config.yaml
num_hidden_layers: 11
hidden_size: 128
num_attention_heads: 2
num_key_value_heads: 2
head_dim: 64
intermediate_size: 512
vocab_size: 8192
hidden_act: "quick_gelu"
norm: "layernorm"
norm_place: "pre"
norm_eps: 1e-05
positions: "alibi"
qk_norm: false
attn_scale: 0.125
bias: "all"
tie_word_embeddings: true
parallel_block: false
init: "normal"
init_std_qkv: 0.0442
init_std_o: 0.00944
init_std_up: 0.0442
init_std_down: 0.00944
init_out_by_depth: true
optimizer: "soap_variant"
learning_rate: 0.00511
beta1: 0.95
beta2: 0.95
weight_decay: 0.051
lr_head: 0.0107
max_grad_norm: 1.0
warmup_steps: 200
schedule: "cos"
final_lr_fraction: 0.03
batch_tokens: 32768
max_seq_len: 512
doc_mask: true
train_tokens: 160400000
max_steps: 4896
dataset: "wikipedia_en"
Each number is 128 + 24 x the weight over the matrix's rms, rounded and kept within 0 to 255. Layers, rows and columns count from 0. Numbers have three digits each.

# down: layer 2 MLP down (transposed), 512x128, rms 0.119, rows 99-151, columns 0-127
# up: layer 2 MLP up, 512x128, rms 0.171, rows 100-151, columns 0-127
down99:175104168130145124090126077135176158108104168097137082112141114124186113119127118106130142116142124104141165128169159109140099141128165161141102132149132160169095177141102157119107123107129119165122152126115085095159184100146091104116110145107091116132132085139152110115117120165100124146142135131139133122139149145114134125088127142117113160169105124140124125142155116157106113144158
up100:137138136115135115131153141090140117131128131163114117108128112176150157105149143114096104162150151125127155135125126121132158106168129089142122143143101104118118128127129087116155146163152134121087120170127115123121126090124097109134166124124098129134111108115118112149135112067149138086156104136123127132124146109149131089120141144116113117089145137131145112116168121142115105110150
down100:125118097105117151106140149101092102098141105143129129108141162138109140150131145107117127132141141142126128136137130102084124129098133143109129123155123090146142127123118131130144195113133137138113178137102182123077138124165125090130139114096143124093124136181117114095147133122117137115142127137101135105115139144129130139120110142100132159165122155111148117148149125141124133157166
up101:110126138166127164177151107145149125138104120141184175160134150108095148145154162164173124147129108125107152130142125102102127163117134127129109151104126104124115057123154170162175130144156141160154118162109156120177134116088148122144113108125160121125159115152093121099124106157073121093124096105110120101108163177062103099096135098098133138121105139127128148124116084127113136142113
down101:114118126097118132104108101117158098101125114184111103054125146117103139153122186171092149114156106098126109126135150117136152124152109151155102110141106146149167095128155069131090129105155123098141137102145127107144155151128078163132126124161144091130150122131144137107110133114158162092081112112132135122117159132120145126147123136076133133159100145131092139108124112174105093178131
up102:135077145099129080081093160121146134162123094134125093132115122093064127110154119129167083159092137134129160098138149161110128132128167134141116128141125130184126096122116135153127159198161133123127153126113150159153170123123176185132176157107085111100142139101128114143138117101127149125150141200103100128119121101132116125093125118120140135136112114130105094135160105100133159125147
down102:091153147144121146108123085103157166131094138148109079111098117173128152108192125122152156062127093125110117136155129161137091105126115138077134138162115129142130077130125127122111157099146122114158125122074165183167086079161112112147120158132106097113114043111126140152121123115128103116123129143147155112085105125126092136095159121102106150064129181077106150109124138127142120104128
up103:147136135094117147135153154122150163143104090148150133148127136140126132089122188135124102169135130116137112131111148141148162131123105117140137149124141150207161146145136128195096109142148105150131140146126102118151104124143145138115150104136149149110103129170127131111140065154127172126134182143104142113110132101113132123160119131132140090077143161134130151164131128122161116131132
down103:129133144124175097122150129129087106140161150144137132121114122122142116132082072136168164166129129142161134088117087118130135165113107083176108104096143109083134140127125098078160138160074175123132096157104092115122125163105122109127097188092096128128164146151133138128109156133153118091145153098149147144075123109138107133046131127157172114129113112148146121117157106107140163120165
up104:133136173102095083119158140124126124112106109165120073160133122114156136078146128128161149101157134141102136154143143108152163139160098088163138152151147135133148128182094111112131154148174125114124128158145076116103117139125106117132129125128119136111137127155124092175162128095109115127132126125093102115122105115107167152133100119147105108124126147133112096156147123099115136160109
down104:127145137156093139123127078116146121125111130123171158127119120149132112116104115142114137098130131163132151146122124094109120117119151140120091143115136161095132141103111150124170172134130171145114137110097137103138139118143109146106188139133139140115152142102102114106147132143124121131104120111137101113182157093101131136112114158110136143126094128124146137136141147102112106136174
up105:147116120057134132099154151145127136073149140088141118167111129121116078085197115100129123102149132137146076076163160146163121074153130176138124161136112155129147135155141055135105131121127144113147131180121150167124170094100136139155105129135142097172122121140122124137130122153108166140148144159104150063074089117097064175111188114161116127080141115136157169150135089194127148112113
down105:104177138084182104127151153072106131132122156118139089094140162136157133115107109137129098122146090094097151105133143135124108118148110185088100176125103132185128212132108129135110143057056098067079122088144072142083119109154123132130137082101153146129143133157163073092079132104114084116104114124145140082096218150052075145159144132162107134146156139132160126114113111150142149129146
up106:135122110164141150125130099100125132115141102127105129144157142172171108147109127129140114116093098153107111156158168126138118125155122159132096158136096113152109117111142139158140133147128124124181135131111122180155157157109131175143130181161168121170121141134144152137099108182133147139149146171055156062133123142126161107137150113134144126143111111104165143071134177166170128095119
down106:132145112134115161119148124142140107136137106132139152131104141118102167117133117148121132135166134111153125116151127138123134106109110090144075111131120126101146147134127121144097126136117110144142096100152143126095105132088161096128114141117118100115139151163096135169135139139147091153121131114104143099090136108140138116085141107136115137123153158140112141101131141131101133137123
up107:072193112104143099157106099131162088129123146110119105166119145130181081151115148124091102166146118109144124147134095173169174108132135106137178180121143143155183130099144146132117109080185133092145119103126083078116139115128119099147131115114086115133147130154116168119147166104140156103101132130125126132134107133148126102171147135126130110139089165107072102147147106119108167135124
down107:124158164111155132148163114124131138088173094135109081136129149117136099145171073112105118110184141112152138119119151154124085070136127139110112129146090132127139119141115122112089122115138116127133089111091133066096122169111117144116118138143169134175150104117095127116152130149098182148124132148102138136126116144080076122152143140102111141132136089135125147123090112146142109116142
up108:140103109103122124128153112127132086107093154137115125124117077140132129105094127094130126135077152117147140140128162119139169082134125044131125126114182117116126127150131148119083135124152130133127126142134145116168141084125133145136140137128137117103096086172106131121128137164137126116152155143174148136113131127167139112116152096143117158118128133134098146107163112116140160128100
down108:130096168155133105120120111106111146086118136134118119103109134149110149111128151126141152095143121123125149120125131113116122124099208108183102106070151121147150064093104131152168119155153125126152181151127112134173195139119109128153126159069151141120139098137134140130098106133105115159146159123126140144131180131116125135138112123108125099170108082133167110128167118101099148099103
up109:125166133110097120106136100159127161117141126122154127155124159122098180139126139136151142108133117125144141099114171106165119155106124122112179134101102126111118143146116145121125115100114083123153148118131140136120080099119134130100123151151118148077150157106097183166157107119154129119161110112112135140133097141143093219097146117101116132119113119074123135108140131115104083124155
down109:111126119158173114100145116136129142108147160114120132127099172164167138134146152131141135099115150147115073124122107151138189128131097135132126134125187115127139130135139116099153110141119181134126151156138138131133157151103115102150124112124108156125183128137160132107110112142117128139164169148158128105110115101130155117125147142131111115122147120155105132124136148156106125152097
up110:116118127124090160130097130126125106155127110167113091115127130128117095123114140161145124130128161108127137112137128107164174117121121136119138107139117105152138112147103123145129131137108109126111119138140127145173137097130133113132103111128149098149117171121101115178176118076078094126124126141128124174150123094161146143120123107153137109137133167119136137114101069064110134118135
down110:136144116137111131131111134124144123135132123148127115125145112120134112139121138131146109138144152106115108136137108128137148115126095132141134132100137145119110125134127132140146106104139121115112139114106131113123135133123124118125095128143123123119123155137131135170144114095092125148107135121123129154123126127134156143110097138120102110118119131102126149092120090120126134113120
up111:107139118124133117153103111143124107122134128123149119144104117153139115139085140112118121144119114109111157137154102148139148124148117133137129165143128155101122101139119118123118149154143136125108142107084146105107150116125128159138125137154149147141123099098126143115127117114136129142112119119123122123122120147150158116140133122165110167107134143091113124135138108133128157161113
down111:152159090111116126067150135109145127114108133124149118167120125129106121119145087119106126126109133117110132075083138124082109121118127143136109139115142093094132130137144102163168119136124116106118181101093115108128116101105138158134196128115138114113110107127111132122165148121142162155135136157116134138143174127149108137143153171098091151120142152134145164151124120105155127131127
up112:175139085115155201143171133089119104103131104131113191143111185121096126144194148108140142129106117157116170151151138143084111093142125096162102112095112146052082153095145133159133108164114104172113121142103138176127087135175145128107144156180137133121086088131152106133080123095108120106174130075081067097113141116125174103158127154110137161110096129092068129097137184084101127130073
down112:191106128153140135134161133118019169095142105217197138119154142114091199080204048124161136119161091083106130110135162137209057089136143056168142147185070253132153074066159076148106141175150140201148088132122183111137083189105134054099121178104171072131194050127106115165072150147111098138137119101147120042150075159164141167132170122137096135153173086103132146113107160110072096162080
up113:097107167148153118133099121152143116110103121121106130116098131126121144128122141123134140157125128121129071158155081153162150136140147143110144121135131106122151141113162137125126154157120145143127140120103095130083110135137111154116127140139126139088136103104115141118093162141133151130121107165159128128115108128111096121135150108137110133088139154130105124155127164128073135107145
down113:116128152094119139147113147122110143155132121154127127072130077090139093126113181114126107076125108112138146087131179117128149073107136124130132110120124156160064133127124125122096161122156134140079120123144148128144130134134105154138089133118141117136191150137117128107151131104105126087160129139141147131144120120139154145114168145111167135137128156161127168112126125108144091133122
up114:126120075103097157130132134127138127064118130147206160094119100140128112165157113113157137166133084129133162170105095120156109154102094177182079116145159137144121112088137114161089055138172131144111152152181199182150115143062135137062139107152177178104092121102161159108122142111119138113094177164100088141147132136141193113142100149095132130155079111148096132166132106133132139112114
down114:178140154118163146121121072117122116124142154066112144179130098113170140123155174150160122104140095114142170144128094151108086129054039135136096125087147103105121126125108142191092086125111154116138110065106058186159156129157144136080106129136133137103100150079104122077147129119112116083128135142064097101124126144125130125153096088142139136109142163137134140134129104107097124153102
up115:107132117114115127152137121141126111131093134155146167124152124124124141142150111091148127129112090115139082117177169140114126121140112126093115130154121089147114142133137134098124160168160104131100126099107135144133107130133092109127117125144113101169116090077117124179120122130140151120125152135119116100148128111169127104106144139116104122113116152095146128128121150119156097084159
down115:155117121133100127093122134125121124118153107107100141159127168160138094145135141109147158105131135122095124124120108114132133150142146112094162147126126137157133106098103151110063141131137112127169097144118131063091159133160134121087154115152092096113141137166103127094112125102130131160134141095137122158143140158159118128123129121162128110136117120120104115094124121055112132145108
up116:110132178104143087108093167123138151133139149148108121141180119134116123105126148110131094123106110113146101141128175119139158135140098102127158114130152119112099129154112104141108076104165130121183095146150111149094139094096137127152140139120101132126107146155089082167133127067093161135175136124168153123093130141190138126086123133160157150098157110112144131082161124117125156126132
down116:177116130146148119195144119127099135140150109133156103086131098137117175103150065159076133148128151141141124120141052131168155164144128129118104117122101141128173114104118109126130147111121089145118105138137158129166084125107083118134121127177169114111140069139145172113066172137118098117139105152109104149073140123111103118151145139174136079151118162124068135134117084103105143095113
up117:108127141112117108171131134137146111131117108149100144122137129166111105086172105121126173167094081129092128110160086143107120139122117102110122163113117109162128171123152148101155117156189121160176112097179115112130126108139103136160149135135101192123101129143154108145111070107179179096094137119107114144114196147162101156131131141155121116146111116128140136113097107126155166107103
down117:083136114101101120103133158124142124123096099135122167098122179156110119140156149076121096093130139150095124082152142146130139147099110145102128140114152124135141151151150152170151142098116120130131038162121101101047090123120141096137133131145116100064105116155134065147099142121104147105130141181125137084142098142158119132098152146121102137104130118067155083146150105116113141144120
up118:185104085106163137134112167167114142094092129121145166086125103139108099166122158107109133082063090119113109128116123123137140134173136144158136110143129080118112146164069125141159112131096107203135118163113119124087123131111117123125144156163125183157154094144161111084136144148114114128156109146119137111170093170081148131165119099121112143142141120093200099084103138189097136112138
down118:096128170159156118120153126120131122111191138123136133111089116102144166097191160107147117131133119124138105125145100136147122133118123154125149104113094146130121147092134114114101111162157142130157140113152135123103136120102136101131129112154133125139125108162146112154058117118137109104143101114125147123107141153106106127130106145127125114149126088129114102117126126122142160110166
up119:133113139129135125141101143084101092106146144105152129199137108119116126102138098160101081159135132142122094162065124116112115145071137089134141175175141137121163141091146094113151142125153166164152134153145148158141138129135119166124111173107156130115124142120129108152113153153132113150114079108085138067123142114130156117135185138169102117135068131087155174130162166125132151114075
down119:114133143131084130111116089137115169121126132105078117133091108110136122086123127113125104116126116128080101110105101164154081117129135146126099098067126108127099135149151097120167166138111103118135132124128139149144175121124071123062107147148081106130131145142153108151109109132133137100086164112170110129162148150092129165153100175119107149099159153161153143081106142118126107114147
up120:129118115124141165113152148100073155123140082121154099158129103114117157084141100095125134109164109127200103102133136092152070143111209132111142134153153149076163133124165130139140127126144088117108090152129111136092076098107138108117140148144120131117148139105096160113125100149105112144113127184116148153114139164147085088122155120108073132109121158123093112105125101109172109157152
down120:135151146129147115124144126166076079134110133168133113098113135096132126154171162126146135109152084158136113081119103163155114143129161123116116112124195129154165088107129128077135099146130125129138095148135122138110127148090145120160142115091122156118163098142165098135112173136142081122140106177141152146134104129131125122105117111079124125095130148110087145100148135148143104155147
up121:143157120117137126192160080110127145085132130103132160139140156160108128128137084151191115139122107111126143130109099135123105124099107090121139114113136183136177107118138146178127119139145110110137153132131057066170133127107136140183136114143102097147144128147134064120131154177113149145111099156131107118126144131126129123109135065150122141171152163105121140102152135080129094123106
down121:104076116128149115138154151085138141095098153110153120125136147119125127071156085109170107180150162100123140160170112129109125106128118130088125155092142150119133140129119136102159132119116105075120156124106096146090150094146132126165099128092153144136136140113176118116142148132153136205175131173127124122131113129111126105080112119148128098114144104139118111130079134157101112166106
up122:150115126171112121106093154150099150136122165135128153102169146077142104113111131088103132132111125146136128141128156110087170185101143123130071137132118129094133124129110139077143123125156096119170147085147140155163145087073151096159159133172192100129116081088140130126093090162131135129178160176129101107070112122132140138117096099125102073119142115135183161120081175074130159116099
down122:142164147126095111159117142180145128142113132128144143086096167129139134121125087133072137145148147118141101133143143144166124115147130158080119155120131097133212134119120141136109117130109153141122086153098139101121127124084166069156117162125133125132117121109146136150143134112110147173138113174091125119145137137116104133087117154119141168127162092159150158131144148109128168135153
up123:154115126105101138133137111110119167123140177126133130143131122067142155119123105134147130125148130129107179163121181085110129120137128132193156139125144175122119096170136133114123103156088134145094123136112147112113145165153118133086147116130149146129120129159108164114162152084125101155116130088160101144123070139133129181179118129137125084104113141121117115131163191138115119136127
down123:116081158150148131107121149166155130125116103129142131155102120117098133102123123135121129121141140127127078135172107139136152139153090151149115126139142112168133169107091137181150148085108157100142154119156147143115162166115141123172099083128129110126091146129145112168101106157168132103111147183111132087133148134148116141124126091130128139146091138131123144156098129092145097125122
up124:111099138116129112123162111110143127160135093142120116142149095137148150131128122183146148153122144153094097129127084158134162073101151141104110156130122150129157139203086145111104128120138143140121119106130127099111134125126105143107132123136100145111101143126128136142154092181127136103113092143117132094141104126151145115110139101101142120138141125128120130141117118149120123173111
down124:134136136056117147141126114091122141138156153164128131144073126136165104112116116135113124110127108143130173142124092192144120057128108112148116089110091144124094134147110096123073144126145095112121112105131091121105133079151118095143132108107079078122144124091147132156136117140160125119157135158102102122116133127108176131081148097088143115117169094100145124125130192117081071152136
up125:146118116154143124120108136153130101094154132121098127119134129102110109099131106153111116138146136132079130142158092116103113101136108156150107128103125122115129108115140143121126144142119134139139151143091100155135148140133092095129162138122130157131104129136130122118141125133149087136114128162132123156134110141149107110107152100168133126150120123138156129141117141082142128134152
down125:102108140130142068107149119094121123124093112110112119062116150136173057146162148111150139111145111116152136158136137135123139132181097135134133156117092114115153129126094108073082127116094135056150170150135176149063132108133105124123144149087146144108131081147102137128164151126127126155125120129161148143111112103129099113104088136160135156083143141131114112118166107127110099125131
up126:129168145149099119119149137141094131094173133083098085124122086113125155156130144094094097136137119109125119138131097142121150143147104084148147122155168127144127126195103139107140129115100128111100136160096116125091120121152103137149139123123158131162106136089135141118141151130108097123137135132124155108154130124115149103201130122103126111128152117157125130139146124109124134126144
down126:135146147085149146146136110095128165122142117092165117129142126139114119117101144140123109110114093130120143134114131123125111125157138122136121140152108093109139149094143128144122113144120126115145099111148131106169090147116119116111119126140134127078148107142081113137084141110151149144107162114129098148099088103108118134103167146092149112095117126126143143126120104107135153128118
up127:123165115124130118152156147121166121082119103107137182109167144124106098092120133164175108115146171119071153155117119106114139126126103126139121133152121170121104094096122128114147142117144121148149148116107130108093104121143104072133140122125128137133099131156111071115136118099154111095128134180164127116139140131188128129095149105127133108150126153137141164113093125147160109130133
down127:154120153125154120094114124101143123140140119106123089122115139129149084107172183145122138112139110139127140121124099128108128119149117131135153143121126105160130134148118124123109128116086110107137122147121138146115139136144135106107144135151104152102157115111169106107112136122078119147100129115120074134117088144102126119099111089119130151100124094135125117106128153110158115128138
up128:113144207114140086122160138171076133053092141094100091119130153042121087137119114111099074157124062147136121105108158149160144144127119062146087124156130111136098128139117131137135138114161126091105150183110113127112134160147128138114086127136126131142163156117127147124178122133185085119132123129143175095164121076140140120145095150123100087111113158067118113147105133102159139071144
down128:126143081150097165147130114111174082155102114170094117131123156132139114176111141117132134107116138131112096126103100147117111119144160150155148136140156146122139143128099128118116158097152115065130155123167114110073139095110110152120112169107098117127145152136140092106140126093149171138101087130152117133141142139142123126143106122111079145117121159148107090120123113125070150159094
up129:167175129137134118123134153108113154137112100132110171130120123200117088162116136123144125150137110103133114162156124101139169156103122104092098150142109141124126117139126104115125139125154141100153103136155142136081130121089137168083144170127140156140111128092103128111145103110112109105173121077138123132113122086143161177097110079136124156087158127103091147158121154128093089106151
down129:111103113114139126105165151179155114143150095119126183100142125091134140150142095095103148130116139115156118115119188078126104128108153120121146105105195170119137088114168123153166135119171110128108146158104136120118127118106151130160113157130132119118119122125119153113146127139152144148095115161161142129196127101130093110142164147146115110200109129081131153114130135119166144125126
up130:133024135139147146132147162148135110119145079091091189182157103163074158135109120084176152157145073121075137135107129137121138107134112129190151117168126068155127175125153120084108121124153130082083119116175159137138173058077099138149132112108098141108158152051109122142068134112110151085141134113091098121169179091146099134162130147151102152170145104186078144161142129108115117100157
down130:131115131170156143164116102084175117152173190194084128057110105169117165149136126122191096138206098126133111156106108095213112160092102133122122156137092095159146154109159152183126124096132123118123113166192181075142110125120138205127128159138103118119151144121112122139101214144134106163075148077121131142197157113149127134151090149140086127142150121099069119128133137088100143138144
up131:154129089120155132149143151097164155163107140152137125125120121158147116108144123145155096114122149135153109147122147111106148100149164112192120137134084123095101104114111125114113132093125145143099125122135134124154154065127132139148096134092126085173124083117113092148113143113138111099168146109126092128128127121099162142121140108094130079101142131162170103172107133090076114136130
down131:128160131174104138121139110151126127172129139100156110106131136101141139115160142145078130107100114122108161135126127139144121144119120115125150134100147129136132120123156098119134114103129143100148119132140127121130129150112147093102141153149172118097132124141156115107120117156132145108132148148145168118145144123090096117132116115116152117119149124119105137087084128163099157158161
up132:103129145132163137104154117133135108124121124116145065158128136123158140145130115155096104155159145133086122117155138104103147166101142147137140172155146137129105161128120152130168105154113108163128108091137132113161175134170134143141139148106107160138145138118115114149149117134152138112119088098096054126141121129125117110148161107112115098127099164118100123128146118116080077162107
down132:147135130146101136135124119155120116121136126125114148153126133135146115120120136129132137124156124118091099116156159109124125127134130105123107111091134174141117110130125151144148111120121120128138093160109115170120113111117130102117137138114087136117143137135132123144131125140117138144082116121108138139127172119173102101121111135127072124088175117121097133114124131139093113124142
up133:142139071129133131128114115136132147127174131133161118118155133152147125085098155163149096115140081114074120135143147123118119119110138119121129126101144135134136111146151153147137155107112110083114114123133175149113130090113100122135126057132149107151094113141124159149167122129162128132110077131191130114143144100169145149071110141151059101124123148132156133135111071132137150147136
down133:135165127110136146120127130133128120091111181130139130115105146120110099122173153135097114126108144080101119130144118156109118103104131170112122162099122107170111145125117118143109160110129153119121142161133143119107121113101081135143120130121143110110151114098131133155158114122103114117136127121149124122147150088157102144120104156104103130125128145114114121134120111108123100081105
up134:103112143151150126118132144148151100106094133122140128146138103102132143092188118135154129109103140160142130162156147092104132144140139106165153097096198108150133116160148141176188119149136116139109114115105153138074139173096091136121125134139125139120090129100139122110180145172131121152151160103153149163126109146151126101173131122097188114061076150118064125134116120107152148141157
down134:164140150134168146138121118115134133117120168117101106132122110137154129142153098162108109120086114123144118137148097065107140138128189144142096151114125187145118167132150130177134136105097105130088126152144145087113150119112116111116113161082130114135117146177118156160140130125106133148111208133120126120112133135139128089161148119106080138109135120121092157135156098106152139144103
up135:114144102160126121164093108133165093096159133106142126099122104104091159100082077145107105133152140130108141105134109125127158133123115127131147112138151123162141133142140132170153096146118077125148093135139118112139154151127144085074107118178118142147114155106121109076077093109107115103176135156124141153120106119182113162107139136128156140182106151143160157164076086132142136142160
down135:129146141100112100104087121070095135183131153126125120145109123105162145141122170119141156133113126077164147110094156098133137158078100115107148111138108154131130120180141146135065117124080119144112141167139139152127116102153167188053148144132141124133125096092150146134145151097108105102106125071125130096129139162114096096152114105093107158127160102100154079087087126157098071115116
up136:130143109152114114122089125099124157135149080118155098130120116132122167098152118118097108107110191130124126138122132157117120173155181096172166103114134148144072140112104147126127162130176111111114158139097179114107167098134145111099096093134110174183128147134105100078131071117120110141146148169124115128155162167090101093150123138078132094153130119146127120113100138166117153122101
down136:151133166136122126100140132152100139147122113140103125116146111122124128112167126117116090176146133146140086129156079129164179097094115105121143161148130188150090140148147111150092174170108192111159156120108091124074113089141155172138132123114105140121096117124122129160112144069157097125137154110144126139119161125181108114069123123145117129102155163189129127136127114101157155142128
up137:159128076073135144159122103126174135085144141112110136121131133079144123144123081124106137117085059094133100131105140141143140144142131120169160165172109036141121157112121142107141136146137120131119126116162174147175110123111166158125161093146106181122125121107187142108137153102120143135187129147154142103122077181061151112164085192120144120117139091120198118069098074113060145092164
down137:120157133072114158139089121116109110136122152120110132123115083152154172091107128170134103163104111074142092171135100151117101140110094140111125164114104129151090138105107143129069064123107121160145166153151133122138131120106132129118131106155114131152131083119124174130117117051079103186115060133152158044087084165063081143139130135101101123100131120123149161140109139128090146129167
up138:123139110121110119109125145124148096152135144127126097143155083132118140155133129106117093150101114116148124115138100120100121098135116102129134115154131138132138168154124114142124104119151128148138110125122148118118144126143128107127149131157143143160115186129131137142135095118118107148152088127131136128101107092136131182120130145117123107149108103146136192118149105130146156124174
down138:140102136132117114117077150102099103135161132093143103092075100118123111110121148119143142125151140097127124099119122080161140108146133122133145131121145098107109133080116107148109095154115113149119123119137088109149103121153127111121132106141138070127112095118132116129101163139118099129091147082158118158128136132133108097158134116113142136127127134124136109110088115100152117155116
up139:135143143087110159129154111115098124145139140123124112114099159162120139101152111137106150087104139139109132155102109123168141130126119127121115141135146119154167157094144093142105129138110123095136134160155131130145115108112150107129159155137158153106134133132107091107145158132174103122126090117133146122157141137100136103136088131143121130136106134087103140134127166113156113095111
down139:131157101154120127164113106133147143158119130120134133101106107103144134109103147133118173167139138158134152102129177149103099105141137112088093131132137113137098116092132107115071129135154149155136119112145123147095157118102116115099088122102114118135124129138127114166108162102126147148106165121131111114116155109101158121114176137133170136096146107130126128117136094142118081138102
up140:101096117148157143107117112146142149101132155110103177140138114110144135122120106081123126130125134100113138086132143115079115187115144153118163115103113125109125090130131151121167114134133118143122091110125164124143132133108098130123165148090111144142146135147118166104113108133125149123115117158099184138133121141116101174099091119147128153119094120117127144159123110151136138156143
down140:090171135124122086134124138110151133154141107155142110079119139137135128144102157126131116127164111102119161114160164147159137068138105118166101116149125154151113190110152104123084147128150171126116124155145119132126122185121130097125112116131129093104121101128161081100120157104114149133151161129163117143110090108119151142123163150123173160162123145132161166123138134123111092145124
up141:183139062109109124129154161200114177093161111132109122108197168123141155085165150154148129181120126114128103133157144087137163132111111170109113133112129129144083109159135159132087136103105106140135107075102133134119128148145109167101085104135176112099137130084124135162126159099121093098192154117116170128136117122169102136087101158178130074110162144139153102164052128098130104121158
down141:155146114098165145132114129103150152122146152143149105089116093102109131086171143135109092149141175124095118165143114105146157149117083138120146129138148115101170117155145121185103105158135126126114129135109146161156135129161116158115145118104113119111159144090134148167152115098131111141118143064127156101105108110155132126133070129135124122121151134097119159089084084140157106136118
up142:127141168145121136155092130111131146115141143133132101127164135128128124110115136133149113133120100104127111148114163098131151113132121100128092149125172132126153160113134123108099126136125149096125094105118100125104132130143083128122129154182088153132131135135156140121135102099123108141162133117112145148121094130137134124110122114136115102112112145144114124107099114094141136128142
down142:066141116139171094135131095130104124067129109106133137113108128153146088135163129107126155106122100134195149093148160148121128111129085165136113112127075112131121073113152143135136147120152122112121121134123140144074113106113106147104129108099157114137107056095079146102150159170120136123103137115135135119150170126116125154138127129125129158139093126150135070159116148141117111130100
up143:134144089041163094137130078151164114113158122103111099167135139151075111146118132088143167133158103121108144094149146112125110126144081096138153123092101144104178159113146152120096133145112118091133107158173116187117104122119111140169161152130113131133141099157130113148068111168138167151135138145070147125104085137135077132121114140168105140155170162130146147153111137147179134088108
down143:105177151116129067158122145153139136125123160128137120148117140104086163144140123110142130154136107106158142133106105093157138115099139171151115140099112137146153107154120119117198115093090136075103108139112142079091076138126101113159122076147125146137128116103133090154129162136130118160115116135118135153111113110138086136136128143155085118130160154117105124133139133100144068131122
up144:102128158137112142115164112148099109086072188114145154159193158118121113091118136156115194118076157081123124182139101155181137137152123089138101154148081175136134144179126105118129131099099130133134159119118127152133129144157104099150118120131145148136143084141147093109158090088173148129128100141132155101104154127122159120095143083124090092117121141143106105168121144116136123103136
down144:169151148159165089141131117134119125137151059132104102111109098144114118088072129149158110090165118094108152156120109125098140151099114158120102110137120136150140180091121155138095101106164121112127098129105163176172104119111131138145168125100101109112130134110096095086126098088114104176112137130109141092184106101137115118103107120109102145111127137092115151169110096132150139122096
up145:134103126102152170110123147154177092160081110102132086120135160127129137131118146089152099113183144104107118104143168140104127103151132084128113163098143126122136153125127104153160106143163197109116152130161130148139097140107102083142114150182127129109093159114155170133099117124083096126110191144132136143129144114157096141169126098114109123188091148143069118149125090136137139088146
down145:103181177096115154133169106189161129139164114146142079126136162123152165087115159094096075104160092093135133138113165125125095102097142116123082125119163097156147187136087128131139104135139168117145114162112138111116142180108128113105158130086158086129134168151115111135156134146183124140142112125146115086181132126078116134138115068132109167098175110141131107147109166112093126114110
up146:156114122154177124142151141126126143101154164140115148101115127150172104132154144146109112119136177143122165165154115116109118133126150128120131124102089108114126127123099148155116121127128127140111163127151097134155113110111114137129106156108130113128145114149138146117104145123127123145155121117120115142121120120118124096176143147159123143112107124113132101143140119155101144091080
down146:150147115115131145092108141156138191142079102142142107134134102126124091141121144126137112122168125083124166098088108118144120145106170073110136108162153107149110144105122133127151131118086099134132142110137150162124121159158136141124116070128140108123143131125168142098110146149152179109144113154166136133135153088135109157114116120103162115157139158129129155064109091111124137146123
up147:116145111119093157133125129141126108142128134123119149104123133070129157100126099138118091161109106127080083101141168099137182127132145110133116125164135140159122148109119112128129095119109123118121078124128131137111187184088179103139111127174142120130094148128088130122093067125112129149176118155156113190098134136144111105147151130122151169136156138109111147160106152079146148089152
down147:145149168127160112102147154136105131138109146132129143126106132101129131160113179086111120140115109144128142089124110138179125150112158085110160107142118192102121132127113135146145124115152109098074124183131102156175092123134104107155134145105163076139097148126139173129125123137114127126155147111146138125088121129109074072145134147143128121101143137140121126081117100118133152129117
up148:145123168120111138092089148120131124139123151139102119127168178098119146094152134151112134125112117116076107114141135109114149111119126115143153116098135133123160114138157159095167120128093124138123118067084080136126157132152102145079126169126096148143136150137133087114110110111139113136143108115084135182122103133114129127082139108137150136156083147133127097114120132111125157128129
down148:107164131151144085143117126129151152132133106118132103087117105125127107097112137111142142084145111129155097149188150111120071120143120147104128140154103136140106087121146133127112111179165097149146087150132157142095116123105158128151128135092136094143131106065146136146172133135122130186155096145159142120124118128112131149136151140086172151137129126129149147121136142152121067080131
up149:128125076129152131101082095137098115154124088176143131127107143133085137166184120162141143122146106164132142149113119087164173113120081119144116117152113138129101109147147117093132170152111120141166177158116139122119134140121109114156138146124118143134067145147105115095157134134176148177104128138100133137110115117133147097110143109168114089137077109102196102120099128133100100119084
down149:145125132136124099120131126084127139109119128143150116088110157137087147135137159154124182143112143118134129129140107134100128126140137089091103121133133120095122165104101127078104132143102122136140147099107109152116165124181106140132109107128093125152118148091144149120132067158129167139101142151140117124067153153131131159140122159120120144101119152129093147112133092167119175138124
up150:142124145068100089103173119137145140109135120076111127159154121126102118119155105167107070084134085165184118082112141137148127157096085101137133145102116156125151085112092154129100190121153134093132116201139181126111129098097133127142213085153111150128086105133152174100138131125113158108161136132110149120167099155113116138131121118096114103141144108125184160192111098176080112093111
down150:188154173129136124149133134158105094108077109125120134113129087159122155107097126129129123085078133119118109130097096089113110093089155132146093181168039103218143132106128182109121124115085112125115127144154090114128104128056149114181145062198171133131114111089138140124131127136110113107153143113101108070181134144106126181156170126121085127127101128130186195217110091147175162109098
up151:128131106153111130101136136111161123110096115132090091155123148097134166110139113120143146152133079136124114129122112124130146152145109113135117142132157104136123152098182118165135094131174123121142129082140128096145126105123130123089143145134095144122106104153135101124121116104124146162146131127089148182109121111103107099132118116153146094148132138096104145139120134125149165158117
down151:122148131107106129123113103100154136142137104128148113121113128148141121136086131118079120101145151154140144134145154140109141129157120107112146110122117138113140118147108127121123171104099128093137097112109144164125114137124115100133144110101129146124112126108099129177150111109118124104154080055170119143156133110101105152124111129124158119112132100121195141103116098133104104169149